{
  "num_hidden_layers": 15,
  "hidden_size": 160,
  "num_attention_heads": 5,
  "num_key_value_heads": 5,
  "head_dim": 32,
  "intermediate_size": 448,
  "vocab_size": 8192,
  "hidden_act": "swiglu",
  "norm": "layernorm",
  "norm_place": "pre",
  "norm_eps": 1e-05,
  "positions": "rope",
  "rope_theta": 10000.0,
  "rope_fraction": 1.0,
  "qk_norm": false,
  "attn_scale": 0.177,
  "bias": "qkv",
  "tie_word_embeddings": true,
  "parallel_block": false,
  "init": "orth",
  "init_std_qkv": 0.0359,
  "init_std_o": 0.00656,
  "init_std_up": 0.0359,
  "init_std_down": 0.00392,
  "optimizer": "adamw",
  "learning_rate": 0.0017,
  "lr_mult_qkv": 0.4,
  "lr_mult_up": 1.04,
  "beta1": 0.9,
  "beta2": 0.95,
  "lr_head": 0.00689,
  "max_grad_norm": 0.5,
  "warmup_steps": 569,
  "schedule": "wsd",
  "decay_fraction": 1.0,
  "decay_shape": "linear",
  "final_lr_fraction": 0.02,
  "batch_tokens": 16384,
  "max_seq_len": 512,
  "doc_mask": true,
  "train_tokens": 152000000,
  "max_steps": 9278,
  "dataset": "wikipedia_en"
}
Each number is 200 + 30 x the weight over its row's rms, rounded and kept within 0 to 999. Layers, rows and columns count from 0. The size before them is the row's rms in percent of the matrix's.

# q: layer 2 attention query, 160x160, rms 0.0463, rows 0-19, columns 0-79
# k: layer 2 attention key, 160x160, rms 0.0436, rows 0-19, columns 0-79
q0,059,235,235,211,201,216,175,238,183,214,176,210,164,230,225,189,186,171,198,218,217,218,187,194,192,122,176,175,186,204,190,180,172,210,188,185,225,190,194,243,151,165,174,100,227,224,144,224,182,189,249,202,168,216,240,183,151,253,194,182,202,182,182,205,188,194,213,188,182,237,179,154,173,187,205,203,239,217,229,150,189
k0,059,213,224,195,209,195,194,285,208,174,195,203,217,190,177,207,164,225,179,251,210,226,196,208,144,162,157,202,127,215,192,169,200,189,205,198,245,207,150,216,193,179,206,116,173,194,193,237,208,216,281,198,168,182,265,197,204,244,185,185,210,197,263,232,181,230,189,218,191,224,180,187,170,194,226,187,273,212,188,167,176
q1,051,198,201,220,149,150,182,241,234,112,175,235,222,189,161,164,224,201,221,272,213,207,213,134,164,256,194,208,209,240,167,197,211,201,202,154,194,244,229,191,195,202,170,217,154,253,222,225,230,206,260,189,279,187,229,209,178,198,143,218,188,204,201,250,165,212,204,212,205,269,216,218,195,203,249,217,204,264,172,191,238
k1,040,183,216,187,159,209,153,252,241,166,213,232,204,242,169,178,208,179,242,219,188,165,237,151,151,223,232,214,234,229,216,228,190,187,209,210,181,189,185,169,179,170,182,184,161,255,214,285,190,230,202,166,273,179,217,177,197,217,150,226,242,225,210,256,180,189,216,188,227,271,205,229,202,218,236,187,193,263,224,123,162
q2,055,203,199,187,203,195,207,209,160,203,145,211,176,218,237,164,232,186,182,214,265,251,215,190,185,136,256,149,207,220,205,166,239,217,181,187,216,170,209,224,192,150,162,128,197,180,177,200,197,141,229,200,230,247,194,197,117,149,176,233,229,210,230,190,207,144,233,184,153,257,196,203,213,162,230,183,237,200,204,186,190
k2,051,185,181,233,223,179,211,210,170,241,187,209,145,235,164,166,192,201,184,258,250,213,253,232,150,163,224,217,216,221,212,144,239,189,214,192,204,202,186,172,214,169,168,168,163,190,199,241,197,157,240,161,219,194,200,181,177,159,180,196,216,238,198,208,229,191,206,216,175,244,181,196,213,199,214,186,245,212,192,203,169
q3,059,213,187,237,211,142,210,197,203,152,181,219,222,179,211,170,219,210,204,194,201,253,219,206,176,241,171,229,194,227,248,206,241,200,142,218,208,199,172,150,175,223,183,269,215,225,240,151,227,211,196,184,234,195,205,222,216,178,186,221,208,258,191,197,239,238,225,172,216,178,195,207,217,179,221,198,179,211,168,192,213
k3,051,186,180,229,231,168,202,142,190,205,176,225,191,213,282,171,234,123,195,139,165,229,240,195,214,190,263,212,217,215,252,193,222,203,99,218,186,172,190,164,188,249,152,256,224,233,205,150,203,186,166,182,208,189,141,174,156,193,175,182,199,256,140,201,234,185,225,167,205,203,217,206,222,175,198,196,193,188,193,147,231
q4,055,196,204,267,235,235,218,209,151,219,196,171,236,249,239,210,201,177,213,201,188,191,176,227,219,168,205,198,203,178,216,155,231,193,123,242,227,173,244,251,177,174,173,157,182,223,136,214,179,181,168,174,185,218,158,210,193,192,150,196,173,181,215,209,226,172,268,177,159,228,182,215,234,218,212,188,251,177,236,165,206
k4,053,181,232,231,170,199,236,216,200,153,219,239,197,232,189,180,165,222,197,264,215,203,227,211,202,148,170,227,152,242,237,197,225,197,143,251,250,187,225,191,200,208,177,174,143,203,207,216,215,201,173,226,201,202,173,209,198,231,190,230,255,166,204,192,247,207,229,191,173,217,254,219,177,159,216,197,232,180,191,200,205
q5,058,199,207,147,212,215,159,244,138,217,171,199,172,225,222,183,206,218,222,222,218,237,206,204,205,141,259,222,248,211,222,136,186,195,165,221,186,229,200,188,195,213,154,218,197,187,160,211,184,200,165,177,189,216,203,183,98,208,201,220,220,191,218,188,223,195,249,196,215,244,172,172,181,219,197,191,246,195,239,194,220
k5,059,197,201,154,192,176,173,277,141,178,173,203,144,193,151,165,214,228,197,252,189,196,211,214,165,210,224,240,203,225,243,163,187,204,208,186,195,224,168,144,184,227,168,271,153,189,214,252,188,210,218,157,214,187,261,190,147,200,150,190,233,223,207,229,234,227,233,225,203,209,189,197,201,190,214,179,238,215,216,169,186
q6,060,166,177,190,218,230,157,204,162,197,186,211,177,249,219,197,232,198,195,241,220,189,178,199,187,152,284,208,236,193,192,186,210,170,198,248,167,164,215,225,164,226,169,202,187,198,162,290,204,186,204,168,204,233,237,183,129,217,211,240,199,197,244,220,227,196,243,197,189,222,200,197,235,201,173,206,227,196,251,178,227
k6,057,168,153,216,227,196,183,248,190,173,170,211,169,205,148,145,197,258,202,274,237,224,198,174,143,163,225,215,169,228,193,191,168,197,204,212,191,177,173,156,195,224,172,185,173,205,151,264,221,226,221,177,210,254,218,208,169,226,179,213,173,221,247,248,199,221,199,190,173,291,197,169,195,215,178,222,208,207,193,194,181
q7,051,165,218,204,236,215,141,176,181,229,218,213,173,234,224,189,235,159,227,219,191,208,233,210,181,159,232,186,205,165,219,183,255,206,191,235,163,213,241,159,198,194,170,193,232,228,174,237,196,176,184,212,185,175,198,198,188,231,185,186,186,194,203,215,250,149,252,195,189,248,199,163,223,215,205,155,196,232,223,196,189
k7,049,172,210,187,192,178,156,221,205,225,187,189,138,206,175,185,233,180,162,257,148,222,229,207,148,218,194,217,199,220,228,153,202,188,216,173,167,235,195,138,188,236,186,278,200,250,182,210,213,167,193,241,193,211,242,208,168,176,166,173,222,242,204,225,250,192,232,187,173,253,176,197,215,179,181,154,174,223,185,178,170
q8,064,178,195,187,200,234,196,168,137,220,210,175,154,240,248,170,235,160,181,221,187,226,198,244,189,192,260,229,213,196,232,158,222,232,172,175,206,238,235,183,192,191,173,194,172,241,170,208,196,137,124,222,205,228,200,180,187,208,231,159,190,194,220,196,249,160,217,181,187,217,235,170,231,214,175,157,237,177,230,208,150
k8,058,190,192,192,185,189,193,210,153,230,229,187,155,164,219,185,163,194,190,246,194,244,232,215,167,222,216,230,180,250,242,135,183,197,225,140,172,221,220,161,183,218,184,247,150,251,231,224,203,178,149,213,231,194,197,205,228,166,229,144,202,235,164,247,309,186,231,160,165,217,216,198,208,211,208,163,212,189,175,225,170
q9,070,238,151,231,177,207,203,170,222,200,209,201,210,136,214,178,212,170,184,191,209,186,228,180,209,200,171,161,196,193,181,212,190,206,215,219,252,195,155,211,198,145,223,204,203,232,243,171,217,191,215,150,191,238,181,211,246,161,140,165,212,244,194,184,236,151,185,236,137,178,213,193,235,209,233,221,182,200,144,225,207
k9,068,233,208,233,195,220,194,147,209,197,208,187,200,155,230,239,182,121,176,216,258,204,203,185,239,157,248,160,176,189,197,209,200,168,149,215,229,168,223,199,216,165,222,184,251,214,240,158,187,122,184,180,186,267,140,222,209,166,198,187,215,221,179,114,221,178,223,226,162,152,270,186,212,185,193,235,216,162,167,233,233
q10,065,223,214,173,184,230,242,201,185,232,251,153,174,217,166,183,209,187,168,141,169,237,198,231,209,208,186,169,199,214,240,196,193,187,200,152,211,205,246,183,184,217,208,251,184,182,184,179,214,122,195,240,195,217,182,195,171,223,220,151,143,156,266,236,211,230,249,194,179,226,191,213,191,231,187,169,238,225,218,208,153
k10,070,220,215,131,175,172,209,216,229,242,252,179,196,240,169,217,229,220,132,189,180,251,217,224,188,261,167,212,201,256,249,185,185,227,236,158,175,191,205,147,177,230,213,235,185,207,167,208,222,149,209,213,209,221,208,208,174,197,211,158,206,199,192,215,218,247,227,201,145,242,158,213,190,205,184,200,161,223,252,198,176
q11,068,217,212,239,218,228,188,192,211,247,220,151,172,224,254,194,189,203,195,187,175,213,233,215,191,124,209,192,167,143,186,193,188,251,183,146,193,191,218,250,224,162,240,162,222,191,135,170,201,138,203,255,150,209,210,157,190,240,265,166,215,204,232,230,218,179,209,197,209,232,189,192,220,198,181,167,230,199,251,215,183
k11,068,185,169,205,218,194,206,238,210,204,192,199,179,148,185,192,220,238,169,255,145,179,221,218,130,210,211,223,157,196,175,174,201,225,216,112,150,197,200,201,192,197,227,204,176,218,190,232,201,188,256,216,173,165,225,189,176,182,254,155,204,224,190,229,218,203,190,205,199,251,182,261,246,217,192,164,177,241,214,223,178
q12,055,206,150,232,196,200,153,209,206,217,221,209,180,190,184,168,175,127,234,228,134,209,228,166,169,206,175,180,171,227,222,207,188,228,200,215,239,192,189,200,234,153,146,195,202,207,245,194,157,202,206,150,193,221,157,187,230,141,175,164,207,195,149,129,210,191,209,241,192,194,261,176,222,211,212,210,169,150,174,177,195
k12,067,191,167,198,199,223,190,203,216,205,187,194,239,211,231,193,195,139,188,143,204,156,166,213,280,154,211,171,239,205,158,215,214,210,149,223,238,182,221,261,199,171,178,210,241,191,223,116,214,120,156,174,221,201,148,200,253,191,171,175,227,200,173,155,211,194,214,212,200,164,255,179,177,232,199,195,218,157,156,232,205
q13,059,216,230,190,233,221,271,159,223,214,216,169,234,151,204,229,186,148,205,167,141,190,191,200,196,216,148,233,166,156,233,224,221,162,199,175,187,157,184,203,194,221,237,246,180,203,216,123,183,205,229,213,196,167,218,203,242,228,216,174,178,250,161,224,226,230,206,194,217,229,166,247,183,197,179,205,225,211,131,163,237
k13,056,214,250,163,209,187,239,162,174,177,211,183,239,216,233,241,217,160,207,178,199,178,207,185,211,228,176,237,171,168,211,227,200,173,203,212,220,151,218,208,188,204,235,190,270,233,181,110,135,179,222,272,186,208,130,209,194,227,210,189,227,211,137,197,194,202,206,178,205,191,222,174,177,158,169,234,185,195,196,160,206
q14,066,200,211,214,150,226,232,209,189,152,224,179,166,270,179,187,172,206,167,187,242,160,222,215,188,264,234,215,205,249,183,174,151,166,252,176,209,209,215,206,193,188,254,195,210,240,233,199,223,253,217,193,160,214,237,173,165,179,208,192,175,242,254,271,190,226,224,186,222,189,187,192,227,219,170,157,213,240,238,210,176
k14,073,216,242,209,197,158,174,190,217,178,244,196,139,179,215,169,169,210,221,205,207,208,227,229,157,222,188,207,198,246,241,230,181,189,216,164,205,222,184,124,159,220,250,167,190,206,150,253,176,204,239,225,186,219,201,216,205,192,247,192,241,230,221,212,194,203,224,213,157,240,169,132,280,191,222,186,155,258,252,229,179
q15,071,142,172,203,197,182,155,251,221,247,167,211,187,221,200,166,184,224,225,243,239,200,205,180,148,203,166,178,191,193,227,148,202,213,212,205,221,203,179,185,228,169,173,172,228,178,196,284,192,263,211,225,156,229,237,214,156,185,207,257,215,171,200,193,203,177,186,213,192,235,215,177,178,186,207,197,207,177,312,225,171
k15,059,157,183,246,239,194,142,227,196,189,184,215,173,158,182,190,233,267,218,199,178,230,180,195,142,197,179,202,117,199,215,186,233,212,203,214,202,247,168,193,191,200,193,209,167,158,188,259,212,207,208,177,136,182,254,176,208,194,225,205,184,178,240,218,195,213,180,201,203,193,183,230,184,211,207,119,201,215,222,199,183
q16,074,185,220,165,183,214,282,158,179,190,242,145,193,248,192,220,185,186,206,164,191,190,203,181,200,210,189,239,209,277,173,175,162,151,239,204,162,175,208,188,234,202,259,231,176,252,237,134,217,219,230,173,169,130,218,176,194,187,176,187,180,219,213,241,181,252,219,198,199,197,178,233,191,189,176,212,212,204,210,154,195
k16,109,182,198,201,197,210,246,192,207,191,190,205,303,207,177,270,188,183,183,176,202,192,186,158,239,223,200,231,247,177,189,146,172,175,204,200,180,150,217,273,225,172,169,239,247,220,219,166,207,198,207,214,232,246,163,208,186,215,182,194,177,196,171,208,156,234,222,173,250,170,222,208,163,203,181,226,214,149,178,173,195
q17,107,238,251,228,187,216,225,195,212,251,181,176,155,253,189,172,186,226,181,180,216,190,205,207,174,211,235,232,213,260,176,211,213,180,215,139,224,265,186,215,179,231,239,161,221,212,210,196,260,267,274,187,172,210,221,211,152,225,215,220,153,252,200,236,188,229,189,212,214,223,178,225,165,167,170,206,181,243,246,225,159
k17,075,236,237,178,196,198,246,134,204,190,214,188,168,212,218,200,177,186,195,179,215,222,231,186,153,211,180,197,187,250,195,234,189,193,237,177,223,172,167,156,199,205,226,167,204,263,223,199,163,237,269,180,182,167,236,199,196,187,175,203,224,230,191,199,201,210,192,202,192,212,158,231,229,165,169,223,182,218,280,157,149
q18,141,255,204,164,201,239,217,147,192,232,185,199,142,158,208,224,265,192,209,182,220,190,170,247,209,177,190,252,197,205,169,197,188,190,157,166,198,197,192,143,220,230,241,191,189,259,218,172,219,149,236,164,148,158,178,183,274,202,206,206,208,204,180,206,213,235,229,215,198,202,203,220,169,162,210,182,217,185,171,142,238
k18,088,225,222,175,190,210,172,167,201,240,160,197,163,204,244,145,246,171,240,206,231,197,241,245,188,194,218,220,155,223,179,274,190,210,195,217,262,215,161,147,200,241,229,168,178,194,192,203,177,200,191,202,145,181,228,191,231,165,153,247,272,179,184,175,251,146,222,219,199,238,193,231,195,156,192,205,222,248,223,265,199
q19,084,205,191,149,184,213,213,171,180,172,228,219,189,157,211,232,235,150,218,213,182,207,194,227,206,183,178,190,220,205,228,169,163,231,160,226,169,148,191,162,245,159,188,214,218,216,195,222,125,139,163,178,186,160,181,170,241,181,186,206,207,179,179,191,194,224,201,238,156,174,231,181,175,240,246,189,211,164,162,173,199
k19,144,225,183,150,225,204,227,147,238,198,194,199,269,212,209,202,185,186,182,187,187,203,222,204,208,173,180,207,222,194,172,184,180,215,209,211,211,129,192,216,211,187,214,196,240,232,141,162,176,234,196,205,237,186,176,209,171,189,179,220,267,191,182,211,241,226,210,219,185,215,195,222,203,184,129,267,203,192,201,226,190